Weights of a small GPT-style language model, trained from scratch on English Wikipedia.
Size: 14 layers, width 128, 2 heads of 64, MLP 512 squared ReLU, vocabulary 1024.
Each number is 128 + 32 x the weight over its row's rms, rounded and kept within 0 to 255. Layers, rows and columns count from 0. The size above them is the row's rms in percent of the matrix's.

# layer 3 MLP down (transposed), 512x128, rms 0.106, rows 233-259, columns 0-127
size [101 106 102  95 113 105  96 107 102 101  90  89 107 105  95 102  80  89  84 100  97  93 104  95  92  95 109]
[[142 105  90 213 105 151 112  91  97 139 116 124 105 125 146 122 173 125  78 116 134 155 140  99  94 158 145 176  60 109 169 159 175 108 133 146 138 151 101  99 134 204  97 155 110 216  79 137  87 166  69  92  88  92  59 125 126 104 124 161 122 125 160 144 108 144 137 107 147 127 133 187 129 169 105 128 155 126 188 165 179 146 162 139 188 127 117 121 207 103  95 105 127 122  61 155 127 169 121 124 106 133 129 149 173 175 131 137 147 166 136 110 137 176 165 104 120  89 110 132  72 147 154 129 145 139 138  91]
 [ 79 128 110 134  97 129 125 128  79  98  71  75 122 103 100 109 120 154 155  67  99  87 172 104 104 157 122 149 133 149 128 127 133  70 106  85 113  87  94 124 157 138 191 126 162 166 161  82 177 144 115  81  89  95 101 105 108 141  75 176 124 101 109 161 134 134 143 131 138  89 185 135 148  92  96  93 164  93 146  95 128 180 103  69 152 168 135  91  84 141 123 162  85 143 110  86 140  64  88  92 125 107 116 139 189  61  86 109  94 162 134 137 124 122 153  79 178  87  82 117 146  73 117 136 129 111  79 109]
 [119 129 107 171 129 105 163 131 127 134 105 123 151 108 108 166 111  98 111 100 158 102  90  87 162 123 114 121 134 124  90 128 124 109  98 158 140  48 146 151 147 171 142 132 119 104 161  58  32  98 129 170 114  93 137 158  84 114  93 120  97 102 140 127 195  88 196 138 121  90 173 119 119 209 129 158  86 100 164 155 104 125 202 137  90 154  88  62 111 144 101 132 135 163  99 115 101 145 110 133 145  88 152 171 155 115  89 114 166 181 182 127 152 181 140 134 113 150 170  79 147 142  88  80 142 159 111  89]
 [110 115 133  96 113 174 132 132 110 114 179  91 163  93  94  90 173 164  88 145 115  70 155 115 146 124 127  90 139 117 160 208  96 143 112 158 119  99 103  86 104  82 138 181 148 131 162 121 133 100 155 146 178  94 130  95 163  80 148 127 102  72 131 121  76  92 139 168  95 140 132 116 141 190 142 118 117 123 162 150 178  71 153  51 161  94 135 137 117 147 115 143 149 110 107 107 161 160 107  98  33 164 105 142 168 152 120 118 135 145  87 121  71  88 102 146 118 129 160 171  88 166  60 170 142 164  99  92]
 [133 164 109  93  90 160 183 104 117 110 129 151  90 158 106 162 192  97 112 120 132 107 127 123 124 105 196 145 153  82 129 148 158 133 124 111  91 120 106  86 127 132 120  93  64 120 150 158 106 126 126  98 105 121 124 140 108  90 133 180 152 147  89 113 106 149 109  91 161 124 124 126 139 163  87 111 147  76  98 117 201 187  92 128  90 184  73 155 178 156 126 143 129 144  79 185  86 158 153  96 156 205 149 127  76 123 138 112 155  64  86 202 117  93  99 130 140 159  72 150 115 131 158 157 183 105 133  72]
 [125  86 138 105  97 139 144  79 122 148 174 175  53 151 174 161 155 123  93 101 158 142 137 142  92 139 102 143 156 125 135 142 151 106  72 126 171 149 109 119 179 123 146 170 124 161 139  96 147 121 142  54  74 160 198  92  68 143 128 127  84 122 112 117 172 163 121 120  77 111 137 116 145 137 132 102 125 119 119  58 105 159 142 184 111 110 123  88  86 194 190 129 129 173  95 198  87  78 122 165 104 138 112 127 129  99 179 163  96 199 159  92 147 111 116 103 130 132 122 173 111 144 125 105 162  96 184 145]
 [160 119 142  68 111 185 166  75 182 112 120 160 111 159 166 168 189  86 141 130 120  67 154 217 188 156  93 106 129 105 136  83 139 142  90 163 134 137 148 109 116  89 116 126 100 106 135 115 166 115 200 144  63 147 123 147 117  76 107  68 175 139 163 145 116 159 117 118 165 128 181  94 117 135  96  94 163 134 153 117 133 108 149 163 106 147 112 178 148 137 127 160 121 141 139 102 107  92 117 109 127 138 150 145 148 149 183 118  64 145 190 141 106 182 125 151  82 147 133 155  95 131 166  85 201 101 158 134]
 [149 197 106 185 110 143 127 119 203 106  88 156  85  82 104 130 174 112 162 130  97 129  58 101 153 106  93  98 106 111  79 139  80 191 136  99 140 116  80 186 123 165 147 128 128 179 170  74 106 137 132 143 141 166  97 131  92 118 115 183 123 101 148 109 131 141  91 134 179 104 157 117 134 179 110 155 140 150 161 109 125 132 166 153 150 124 194 158 120 139 166 132 112 170 144 106 185 136 108 143 130 117 133  94 110 137 131 173 136 127 128  92 147 197  93 180 173 151  99 184 128 108  98 192 145 195 147 163]
 [ 88 160 136  90 108 144 137  92  74 164  60 158 141 121 101 120 118 102 125 159 144  76 130  94  99 213 112 127 143 165  79 134 150 133 137 109  64  86 127 108 171 185 176 128 146 177 148 136 104  96 114 116 135  93 104 126 130 198 127 168 108 163 118 140 143 119 175 146 105 113 105 199 211  99 152 110 184  69 157 162  83 128 121 139 154 147 140 100 139 151 123 139  92  87  87 138 137  93  79  97 116 113 110 148 110  50  92 183 109 170 139  95 144 117 141 167 152 109 136 121 188 141 113 133 165 126  89 133]
 [203  92 159 118 132 147 152  66 161 143 100 130  61  91 147 122 115 143 110 124 234 132 165 125 138 119 149 149 129 150 106 139 125 116 118 103 102  65  93 109 107 108 172 114 109 113 173 139  79  93 133 136  99  90 125  83 104  49 163 136 135 148 187 121 115 127 171  92 121 134  80 103 186 145 105 138 173 137  88 131 117  77 120 113 132 109 146  95  92  76 138 107 194 138 114  97 121 100 121  55 106 185 153 149 160 132  89 108  71 117 126 114 174  63 171 145 112 147 130 127 155 170 127  93 165 118 108 126]
 [ 49 116 143 136 163 144 125  76 150 116 164 175  93 160 174  89 125  87 147 146  71 194 146  90  80 135 110 120 133 135 147 163 107 130 225 119  97 145  70 138 172  91  60 119  96 132 121 189 163 116 149 168 125  86 133 114  67 104 190 201 140  69 142 107 159 151 124 121 139 150 161 145 116 150 138 178 160 135 112 168 116 132 137 173 110  67 187 112 146 114  99 140  99 149 130 139 104 117  69 113 154 173 124 157 124 121 122 160  86 153 107  94 125 135 138 149 162 137  96 134 107 152 102 139 157 100 122  93]
 [102 133 134 139 108 141 138 126 154 138 118 119 180 160  85 113 145 130 145  98 147 151 129 166 102 101 177 131 141 125 205 116 136 155 139 140  54  85 190  83 147 115  20  95 159  92 157  84 125 113 109 153  87 206  69 118 109 213 169  34 140 157 153 118 153 102 140 155  66 126  78 169 149 102  73 149 145 120 141 108 164 112 151 130 164 151 138 158 129 142 131 119  93  93 144 132 165 129  94 139 168  88 136 125 123  75 164 152 114 122 158 158 130 111 134 122 156 141 112 103 141 143 124 154 149 111  85  84]
 [186 168 115 118  63 172 110 172 101  97 119 156  78 116 133 130 200 109  98 174 163 117 120 155 127  91 150 114 147 119 151 104 202 172 126 138 185 126 173 101 136  98 122 141 155 102 115 150 191 121 141 147 125 131 144 121 131  96  80 104 120 106 105 146 104 108  64 113 130  90 128 129 115 114 189 102 118 114 133  94 117  95 251  98  70  82 124 176 130 160 133 129 155 125 100 198 149 119 125 113 137 124 137 139 141 142 159 113 164 109 118 113 133  67 149 104 150 196 162  95  96  89 190  94 162 130 127 133]
 [ 88 139 144 157 119 198 117 161 112 128  95 127 123 100 196 174  91 133 178 120 126 133  90 174  61 139  87  83 158 110 127 154  83 163  92 158  97 112 136 146 119  83  92 147 105  57 158 163  78 147 141 120 147 110 155 153 129 131 115 119 134 168 127 119  84 173 115  79 138 156 136  95 111 121 154 244  70 147 102 119 178 116 131 136  85 163 158 135 142 171 150 156 173 128 137 216 117  65 152 102 124 121 131 185 177  95 127 122 137 113 109 112  88 172 110 117 112 128 145 120 125 127 130 149 162 164 124 172]
 [127  80 148 110 108 134 176 152 124 126 139 150 141 100 212 100 129  91 152  85 136 157  97 112 136 141 122 151  94 171 164 152 133 132  76 168 165 161 116  70 141  99 166 100 137 152  89 124 113  74 103  74 144 115 104 117 136 149 113 138 120 111 113 128 180 127  96 117 140 129 173 175 181  55 149 156 161 101 168 116 142 220 103  90 126 170 199 121 130 147 136 137  84 159  98 106  99 162 164 175 117 102 100  93  94 112 164  92  95 179 136  94 111 161 108 151  77 148  84 178 177 112 187 153 137 137 163 110]
 [ 98 119 184 151 143 149 107 148 133 169 111  71 143 140 141 132 167 119  86  73 116 144 147 128 187 102 172 134  54 119 159 166 113 135 183 177 165 168 152 130 130 125 177 143 152 140 147  99 175 140 112 141 116 130 139 142 107 145 128 127 114 100  79 138 142 192 136 123 127 130  83 158 178  89 162 121 199 161  53 126 111  83  87 126  92  76 141  95 133  40 134 114  87  84 130 110 153 175 141 160  82 163 134 122 178 210 136 119 109 138 135 148 119 138  96 128 141 114 159 192  81  94 160 162 105 118 118 105]
 [145 138 118 125 144 152 132 144 132  93 145 147 129 120 148 160 141 108 120  77 125 105  87 141  30 158  95 154 137 134 123 142  97 133 178 100 109 178 110  73 138 106 138 150 146  81 121 122  61 108 142 100 117 118 167  94 196  88 123 119 127 155  73 175 110 125 112 168 135  87  88 159 119 115  77 169 168  99  90  78 126 120  91  85 172 177  75  88 171 202 142 118 151 172  93 125 113 150 165 148  88 133 192  92 144 163  81 117 145 145 166  67  68 156 137 137 157 141 127 154  76 152 120 135 140  88 165 116]
 [172 120  95 156 141 113 123  90 164  70 132 145 167 178 182  96 137 225  76 169 135 203 115 115 130 146 107 107 124 120 117 122  44 144 106 130 140 141 126 113 186 156 108 109 124 122 135 122 125 142 103 123 118 130 141 125 151  58 133 114 199 130 147 162 108 119 114 117 112  74 120 136 131 111 125 190 168 150 147  93 129 184 168 133 106 109 133  72 205 164 145 115 100 148 138 148 159 153 131 132 137 144 106 166 125 134 119 163 115 120 162 128  97 121 212  64 125 105 139  86 131  73 108 112  91  80 185  77]
 [124  83  98 149  87 186  91 127  83 119 102 170 144 131 154 155 127  91 138 105 174 141  26 113 125  99 170 160 117 161 135 139 128 159  90 139 164 140 173 108 173  97  95 162 102 113  79 253 115 158 124 160  92 128 105 121 105 119 127 130 147 147 134  78 120 174 123 122  98 107 148 151  83 106 137 156 127 166 176 156  83 127  72 172 125  79 141 131 114 147 109  97  92 143 146 144 153 126 149 130 125 103 159 117 153 123 123 140  74 108  88  96 159 117 110 149 148 131 150 223 125 185  96 107 113 120  78 173]
 [ 43 130 111 156 158 158 100 187 107 150 129 134 159 108 190 138 119 134 144 191 182  97 125 145 151 123 148 113 133  93 116  86 121 123 132 146 205 111 183  98 123 125 108 152 110 155 117 185  84  99  90 160 152  51 169 126 163 140  74  81  96 152 141 111 135 127 129 108 179  70  86 127 114 138  77 103 175 115  80 158 128  88 122 153 129 173 140 150 149  86 162 110  66 144 137  93 172  61 134  94 139 134 108 169  99 110 109 172 105 150 119 165 127 128 102 145 122 127 106 159 120 131  91  87 169  78  74 136]
 [128 126 131 150 143 176 127 120 110 133 126 103 136 153 111 135 162 174 122 145 105 232 168 156 171 123 134 132 156 102 155 127  44 115 120  88 126 111 152 124 139  97 157 139 106 147 133 112 163 131 136 147 165 153 103 134 133 131 148 128 108  55 112  70 142 112 134 163  57 136 129 129 105 153 137 131 136  96 123 192 166  88 159 106 101 130 143 134 136 177 146 132 114 163  95  61 102 178 118 201 106 159  95 151  76  74 128 102 141 126 121  68 149 114 160 138 139 124  71 206 134 144 156 212 200 146 162  95]
 [ 73  68 117 162 154 110 153 112 109 159  95 136 141 121  77  67 126 116  90 150 123 151 143 185 141 105  93 172 156 136 122  93 129 119 111 110 101 128 141 147 105 142 185 193 139 155 149 128 189 196 159  78 124 140 119  92 142 117 141 107 144 161  81 127 142 119 139  83 124 117 162  87  81 118 168 133 124 149 159 135 216 130 123 100 128 150 222 162 101  68 100 111 135 126 149 169 127 114 102 107 110  95 119  96 133 153 155 138  53  94 117 142 141  90 194 163  99  96 179 179 146 131  89 126 116 163 124  66]
 [134 105 124 132 140 158 157 120 185  84 147 130 131 160 147 119 159 184 105  75  96 102 135 167  64 104 109 145 137 158 138 119  92 181 176 100 101 136 180 145 115 165 143 117  99 140 126 167 151 131  74 176 142 122 133 166 125 126 145 130 148 123 166  88 134  95 107 122 100 130 139 118 122 117 134  74 135  93 136  58  99 127  65 111 144 162 141  72 135 176 132  69 130 132 103 138  76  60 109 201 120  91 187  91 102  82 153 167 155 125 157 143 121 143 123 140 204 190  81 145 194  88 119 110  79 128  98  90]
 [110  98 115 153 125 115  86 136 109 173 126 143 144 161 140 123 178 127  94 176  51 122 135 157 109 129 103 122 126  76  83 126 175 168 104 116 100 162 193 136  97  92 114 180  97  75 124 143  88 135 101 110  90 109 102  99 123 151 115 209  91 116 131  83 115 147  68 148 146 139 136  62  96 161 114 161 173  97 138 138 116 116 141 155 144 153 132 141 123  94  99 178 133 161  73 113 132  95 172 144 123 130 119 137 167 196 103 155 139 196 132 150 116 155 182 107 175 150  89 123  94 144 191  39  94 109 144 163]
 [104 194 109 128  89 158 124 106 133 116 120 134 121  41 179 133 137 142 122 123 122 171 173 107  87 102 116  93  85 100 149 162  64  94 109 132 186 120 106 154 158 179 132 183 140 130 143 130 112 152 116 159 118  39 159 159  94 127 101 130 123 117 140 123 139 127  92 168 119 129 122 106 105 104 124 165 114 113 111  77  88 170 121 129 185 156 159 140 117  38 135 149 115 126  83 108 199 131 151 166 109 178 143 120  71 174 118 156  71 137 182 145  96 132 108 133 108 135  77 149  60 169 132 138  91 135 131  69]
 [113 131 159 171  84 103 126  91 130 177 150  67 129 156 120 101 165 163 130 105 158 102 155 126 145 155 125 165 122 199 191  91  91 124 169 141  80 119 168 145 146 161  82  82 110 123 109 109 167 127 151 117 112 142 132 103 131 119 129  66 138 132 162 162 102 179 109  99 161 128 112 135 118 151 117 109  94 154  84 155 143 113 140 186 175  77 133 177 120 128 120 150 102 158 166 127 167 158 138 135  53 157 173 155 188 148 137 124  93  78 180  44 117 157 172 131 135  98 190  87 131 112 190 141 183 161 106 126]
 [163  91 114 154  57 157 125  85 170 125 118  92 132 120 182 103 137 181 170 155 175 119 122 181 180  84 105  81 114 142 119 125 138 112  60  91  94 105 139 164 115  74 136 120 105 148  65 135 134 152 188 124  96 102 173  86 151 115 130 109 138  74 157 130 173 173 180  78 131 128 167 105 147 159 114  88 117 149 104 143  81 112 153 180 153  80  81 170 128 142 148 121 131 154 179 120 166 105 129  93 109  68 135  58 140 146 161 120 108 140 122 177 121 148  94 107  94 155  96 112 100 120 152 101 125  70 132  77]]
# layer 3 MLP up, 512x128, rms 0.149, rows 234-260, columns 0-127
size [109 103  98  89 107  96 108  80 100  96  90 100 100 100 101  85  90  88  99  97 103 101  97  95  90 104  98]
[[127 155 123 123 109 122 117 163 170 101 128 137 104 152 132 135 102  96 104  60 132  91 138 153 194 123 119 117  86 156  54 169 134  73 142 159 123 119 101 150 133 119 124 120 112  86 150 158 136  95 123 121 163 106 153  98 141 107 101 132 119 157 108 123  96 183 177 134 140 127 115 126 180 101 168 159 117 113  97  93 107  90  89 173  69 122 150  92 111  46 113 124 146  55 147 165 123  78 173 119 109 100 139 134 172 122 154 115 108 209  32 130 138  61 121 131 121 197 115 162 130 181  70 142 115 124 173 145]
 [151 134 179  87 119 138 114 172 117 115 152 145 144 134 146 161 122  94 181 122 179 192 124 106 132 116 130 180 117  99 148  91 112 139 149 124 121 192  82 173 144  91 203 156 166 116 111 200 117  81 128 177 110 109 110 112 112  87 157 149 115  98 128 165 103 136  97 160 145 164 102  76 187  85 109  74 163 152 150 133 118  84 150  94 107 132  84 129 155 130 132 140 157 120 200 136 131 132  60 138 199  79 110  63 107  87 155 125 155 153 159 162 129 122 114  75 142  96 107 155 121  78 126  84 152 165  87 113]
 [ 71 144  94 138 117 133  91 139 221 121 137 146 103 101  72  82 177 155 109 188 150 203 107 129  64 139 113  96 135 136 105 108 115 113 150 135 136 135  98 158 112  81 186  72 134 135 150 141 108 127 123 161 118 127 182 107 112 138  78 168 118 123 135 195 180 126 143 176 154 147  60 136 122 123 127 115 116 138 105 102 105 140 121 109 181  91 179 120 131 128 151  97  55 186 134  96  93 183 139 170 114 117 177 120 131 107 185  90 116 140 166  63 161 108 108 119 178 107 138  84 113 125 142  90 149  98 117 133]
 [154 164 105  91 123 165  93 140 123 133 147 150 159 131 135 128 120 177 149  78 166 176 196 133 120 113 178 148  71 170 145  79 187 106 145 157 128 136 182 154 124  93  87  90 185  97 131 152 147 101 117 108 158 119 168 129  94  89  92 125 116 100 128 203 175  58 112 145  76 150  98 113 119 113 167 132 118 141 138 113 160 124  95 149 150 120 114 132 158 198 158  91 138 153  79 180  71  85 146 124  96 157 125 118 212 116 174 109 127  90 164 139 140 114 142 113 136 150 130 115 175 155 171 199 142 123  83 119]
 [ 45 157 127 151 125 150 100 150 128 133 147  89 115 132 123 123 142 190 131 100 126 140 152 153 131 157 128 159 157 101  67 110 151  54 143 122 107 136 145  96 146 114 112 111 142 101 185 114 112  87 110 136 122  74 188 157 129  90 111  67  61 115 143 165 135  90 177  99  78 110 104 142 124  28  94 130  83 129  89 152 141  71 105 135 136 120 174 114  91 148 155 107  97 144 124 119  53 132 120 123 175 169  95 109 130 134 161 114 157 150 214 132 165 132 129 153 144 172 152 114 116  95 130 184 136 186  86 123]
 [174 167 121 144 128 131 121 126 103 130 133 193 140 102 130 136 100 115  59 150 113 149 142 105 127 160 132 130  72 119 119 173 160 125  79 151 122 155 162 206 124 179  97 106 108 140 121 113 137  63 174 162 159 110 148 188 170 117 171 143 141 217 141 181 144 158  86  92 137 174 129 105 142 152 114 158 169 110 151 165 204 125 143 129 142 114 130 130  71 143  64 104 161 168 143 173  99  92 120 182 161 170 157 176 137 109 130 162 120 131 147 115 129 145 203 130 146  74 164 118  71  99 120 119 110  93 120 157]
 [146 142  93 116 147 122 181 140 163 118 120 153 156 111 110  97 156 139 105 134 122 156 170 137 100 153 164 173 159  99 102 113 130 125  71  93 100 112 120 137 131 142 107 159 183 173 134  72 146 159 125 111 160 157 207 106 201  92 177 123  42  74 115 155 113 122 120 111 133 135 145  89 142 140 166 149  95  85 115 142 121 116 172  98 198  69  62 124 127  71 153 119 110 169  25  91  94 126  98 123 134 112 114 125  98 100 111 110 165 168 125  89  95 114 152 123 116 155 124 130 130  88 126 126 131  41 122 154]
 [118 143  88 137  91 127  96 131 129  59 108 168 135 107 113 149 107 105 123 105  90 117 135 145 176 112 171  88 145  91  99 146 138 125 148 132  93 116 133 147 138 126  81 125 104  80 173 124  89  45 160 135 166 125 132 122 144 101 113 111 131  90 206  76 140 122 178  93 232 118 181 135 107 140 189 142  95 113 126 112 178  76  95 141 139 114 156 162  93  47 140 106 125  71 160 114 103 134 190 149 155 132  98 108 156 113 169 134  83  90 101 105 121  94 109 111 160 134  70 113 120 154  49 123 140 134 132 162]
 [104  90 180 138 138 139 106  98 125 113 154  95  99 162 156 112 158 127 130 162 158 104 135 105 133 137 123 188  93  98 116 117 169  51 129 131 168 129 115 188 163  98 102 105  97 175 153 137 123 111  52 179 182 135 176 189 151 176 148 107 160 132 109  82  81 174 102 179 167 147 114  60 114 114 113 124 106 134 156 139 115 134 139  97 175 173  97  99 190 174 129 148  81 134 159 116 101 132  96  81 111 133 114  87 109 102 214  72 102 148 134 134  60 110 136 115 127 125 156 155 159 105 120 107 156 105 164 105]
 [152 160  97 150  64 152 107 119 107  64 143 140 141 166 101 141 145 144 116  83 139  80 157  69 167  85 181 121  90 115 116  84 173 122  96 151 144 137 134 123 162 105 173 111 128 162 147 166 133 160  72 114 163 150  94 157 125 100 118 170 128 134 133 105  90 176 118 129  99 125 110  83 148 105 136 112 113  78 178 128 106  84  53  73 157 133  39 128 108 190 125 132 110 100 136 131  47 149 123 138 143  93 132 171 151 135 114 126 165  87 161 110  62 160 125  94  72 110  91 173 107 118 110 169 121 155 113 173]
 [157 167 149 103 131 101 145 142 177 141 175  96  90 113 131 142  59 165 115 139 107 126 105 117 155  76 129 163 130 133 139 141 120 117 108 157 132  86 184  74  92  63 194 107  35  97 155 105 130 120  74 117 170  81 131 132 101 114  94 138  96 117  94 106 132 211 214 179 161 132 118 118 136 200 138 112 117 139 138 114 109 156 173 110 155 144 114 101 169  89 169 158 148 163 101 126 119 118 172 118 136 101 117  77 124 139 108 100 151  93 140 160 131  82 103 172 128  79 148 185 125 110 152  76 153 106 126 143]
 [150 110 130  77 139 177 101 128 127 159 166 186 115 133 164 151 134 106 147 127  81 121 118  95 109 182 107 138  71 138 140 118  93 165 159 158  40 128 166 165 110  98 135 163 108 118 144 155 146 116 119 187 162  91  78 157 156  78 134 174 111 126  88 101 159 141 140  88 121 146 145  58 104 124 105 111  76 152 209 163 136 139 169  80 156 157 167 116  66 160  88 144 133  49 129 140 137 169  91 161 100 151  99 153  92 110 165 108 151  97  79 151 120 183 100 160 119 147 173 124 120 141 153 143 125  96 122 173]
 [ 67  71 109  77 109 124 140  73 112 106 103  89 192 141 157 147 151  99 130 100 123 202 161 123 149 143 196 121 100 113 166  87 137 108 128 149 139 135 108 129 165  61  95  79 108 143 124 142 169 132 105 153 155 105 125  69 146 113 158 129 151 126 127 138 133 132 112 134 145 160 170  52  92 150 128 170 128 183 143  87 196 106 104 116 175 102  89 142 130 187 124 109 121 155 167  81 114  74 149 109 103 132 133 120 102 109 178 153 131 158 141 104 149 111 153 122 120 112  74 101 192  77  65 177 103 133 110 186]
 [115 135  91 117  78 130  60  83 149 164 115 158 140  93 109 144 101 124 122  80 169 129 142 122 114 129  84 107 176 175 119  93 148 155  94 196 124 108 137 135  87 111 130 131 106  98 106 174 169 133 111 117 135  29  98 139 147 179 179 170 148  98 114 115 182 148  88 118 162 126 149  75 145 116 106 112 127 164 186 176 174 111 151  91 156 155 130  88 166 192 181  91 171 136 172 144 133 105 139 175 160  99  85 125 141 128 115 132 191 137 126 119 137 148 182 158 113 133 133 153  90  78 119 136 205  95 135 145]
 [118 191  83 153 160 123 126 158 108 117 136  62  83 129 164 153 105  99 130  86 111 171 111 108 183 123 140 116 174 125  80 154 124 107 132  65 120 133  91  95 136 105  95 164  72 107 179  73 150 125 151 144 107 109 101 144 127 135 104  86  92 111  80 148 128  97 127 118 164 182  76  95 103  55 161 131 157 162 136  60 110 143 127 166 141  94 176 134  75 138  78 157 136 119 139 142 123 172  75 119 172  73  76 119 203 119 150 163 107 125 105 136 130 153 167 129 197 157 175  95 140 103 117 106 122 113 140 164]
 [150 115 137 126  98  73 127 127 112  77 151  67 158  95  97 145 107  85 118 137 151 139  91 151  85  99 101 104 139 174 185 171 139 103 103 134 140 148 122  71 104 151 173 169 145 128 157 199 150  95  86 159 118 170 117 142  91 147  89  93  78 106 145 122 106 104 171 134 134 152  84 116 141  83 161 159  89 152 150 130 163 147 162 173  95  68 155 141 149 117 192 140  52  82 171  68 109 144 105 119 149 155 216 118 112 138 119 133  96 139  97 144  60 148 134 103  94 172 134 110 107 128 124  71 122 175 111 137]
 [131 143 158 184 116  94  61 122  81  78 167  86  99 110 123 144  75 116  92 165 134  80  93 120  70 169 172 137 135  85 129 193 124 125 116  76  93 127 159 102 160 105 159 116 157  83  60 129 147 110 219  99 103  99 184 134 114 116  79  57 117 145 137 184 146 142  89 126 154 144 169  85 107 112 135 127 111 132 131 129 155  65 129 114 154 140  88  90 115 141 143 110 143 154 122 111  76 129 112 151 140 141  81 148 114 135 109 117 133 160 154  96  78 104 133 115 175 126 136 192 163 122 131 155  71  64 132 120]
 [138 135 199 137 115 149 153 130 131 198 113 127 107 131 126 126 134 114 152 144 100  94 159 139 141 207 130 157 219 124  69 129 139 119 159 142 151  88 174 134 122 141  97 140 154 144  97 153  88  80 139 123  82 158 166 103 132  90 113 103  54 113  88 170 155 105 127  65 138  87 104 119  97 134 118 102 128  88 128 145  85  98 172  47  90 138 123 133 148 173 119 173 150 131 105 111 152 125 140  92 119 114 154 151 107 126 155 102 115 192  79 170 169 111 101 118  58 168 200 138 119  59 125 160  95 141 114 128]
 [168 153  52 137 144 138  81 155 113 151 108 136 116 115 157  87 165 132 139 122  51  44 160  96 200 128 112 137 128  58 160 108 133 125 181 116  86 136 160 142 118 120 164 119 130 135 124 128 119  54 134 165  82 182 117 156 173 154 122 149 145  99 101 167  92 157 121  98 161 132 178 159  84  74 159 115 119  93 100  92 129  87 118 165 168 193 191 100  76 124 139 113 116 107 146 129 103 125 150 167 149 138 173 143  92 116 109 137 108 118 121  96  91 139 143 167 117 112 203 115 158 147 138 118 117 181 135 178]
 [ 90 132  96  94  86 105 182 153 124  83 131 153 124 168  59 124 170 131 152 176 106 189 147 142 131 150 150 124 125 138 163 154 102 171 145 107 116 168 144 154 168 140 148 147 130 184 140 157 126 170 106 177 136  88 188 126 159 195 141 126 141 135 105 142 110 135 113 145 147 215 155  79 106 103  76 155 113 109 149 115 127 124 124 105 162 150  90 163 170  97 119 148  83  32 112 136 159  64 121 107 140 103 116  51 108 183 153 155 109 150  73 151 119  70  75 136 101 106 145 152  97 129 147 104 134 117  91 151]
 [116 125 119 101  85  88 134  68  54 116  83 169 138  98 101  90  72  64 135 138 123 153 130 131 143  95  85 123 127 123  82 133 124  72 150 185 188 157 136 152 134 148 125  89 122 172 133 131 163  86 142 101 118 123 119 107 149 205  81 106 102 137 143  53 164 118 133 186 178 135 118 118  99  98 111 125  91 129 143 156 103  98 138 131  72 125 148  99  77 154 134 107  74  84 119 121  57 148 111 130 150 150 107 160  95  81 148 176 124  60 169 145 102 157 108 100 130 100 151 115 121 102  55 106 105 122 171 143]
 [121 132  96  89 160 140 145  58  69 163 153 166 109 202 107 191  82 132 161 171 150 126  71 163 168 136 124 207 166 151 132  95 118 125  92 135 116  99 148 127 121 168 112  95 139 117  85 128 127 165 120 103 159 162 111 116  75  98 113  66 176  79 113 111 140 115  64 160 123 133 118 143 139  98  98 100 148 133 127 107 123 114 100  96 107  87 107 123 143 161 125  92 110 127  99 127 106 109 158 104  67 141 107 125 122 122 210 153 166 159  93  72 119 164  85 138 105 123  83 128 122  13 144 136 146 124 123 134]
 [186 194  78 108 161  98  99 203 179  92  46 132 110 139  89 106 123 109 113  84 104 111 189 137 138 140 135 157 135 115  92 124 149 119 118 115 128 190 187  96 100 166 102 145 100 103 125 126 123 171 120 168 101 141  77 114 131 153 147 117 101 162  88  82 151 107 126 113 115 129 142  54 131 102 165 121  57 122  96 116 153 161 117  67 152 107  93 144 140 158 117 161 122 104 127 149 146  99 107 138 161 141 108 114  87  53 137 112  78 118  80 126 175 153 196 118 106 135 122 137  63 152 161  85 112  98 114  94]
 [161 120 132 126 136 126 138 159 115 115 211 129 105 175 107 164 126 157 147 110 150 107 136 107 140 105 160 136  87 137 106 151 159 203  98  81  73 192 134  90 131 138  89  99 105 140 103 165 104 151 143 164 156 179 171 105 167  67 125 142 140 107  75  99 131 140 164 103 152 117 169 111 146 101 125 104 115 159 124 145  64 123 157  98 135 160 144 151 166 192  99 120 155 105 132  77 151 160 179 153 121 107 159 133 141 116 156 105 115 130 155  97 125  73 117  54 129  85  90  64 212 166  75 105 158 163 141 175]
 [164 132 155 141  97  61 136 132 175 112  86 127 103 137 133  93  68 128 174 165 204 114 185 107 126 106 172 106 165  83 114 154 168 138 158 147 143 130 110 159 190 144 119 138  96 153  66 110 165 114 107 126 150 153 117 132 134 145 155  99 162 146  82 111 171  93 167 137 131  78 183  93 116 129 133 125 130  74 140 197 123  79 145 133 101  51 109 159  72 186 112 132 128 121 157 186 195 115 141 139 118 135 102 131 132 104 107  94  64  95 165 119 161 113 124  85 113 103 179  65 173 106 137 135 137 135 134 142]
 [139  82 121 176 140 149  91 142 109 117 127 175 158 131 128 102 139 111 179 159 148 123 116 116 105 139 104 150  98 101 179 133 153 112 160 145 161 104 141 106 126 138 142 130 105 151  93 147 115  98 162 128 169  76 136 150 130 111 109 141  78  83  88 152 170 109  85 154 163 126  75 136 101  67  49 118 100 115  92 136  91 111 101 109  91  63 139 147 122 103 141  32 166 130 155 165 139 187 116  80 121  62 129 228 123 135 162 172 121 103 201 155 110 140 127 122 156 124  97 104 136 124 134 141  52  94 157 168]
 [108 117 166 166 108 160  93  73 107  67 105 119 110 128  61 118 159 121  87 125 150 117 120 104 142 163 107 126 145  73 124 130 188 104  92 158 104 110 192 175  80 112 191 100 166  67 152 124 105 110 119 128 104  72 149 125  78  89 149 117 104 132 102 129  70 181 130 170 174 123  92 147  68 140 158 141 104 150 101 107 143 141 102 191 113 125  81 187 105 117  97 148 121 116 130 163  73 191  95 141 141 165 107 157 115 102 191 161 138  96 124  93 117 131 108 135 108 135  62 110 195 120 148 168 145 123 148 134]]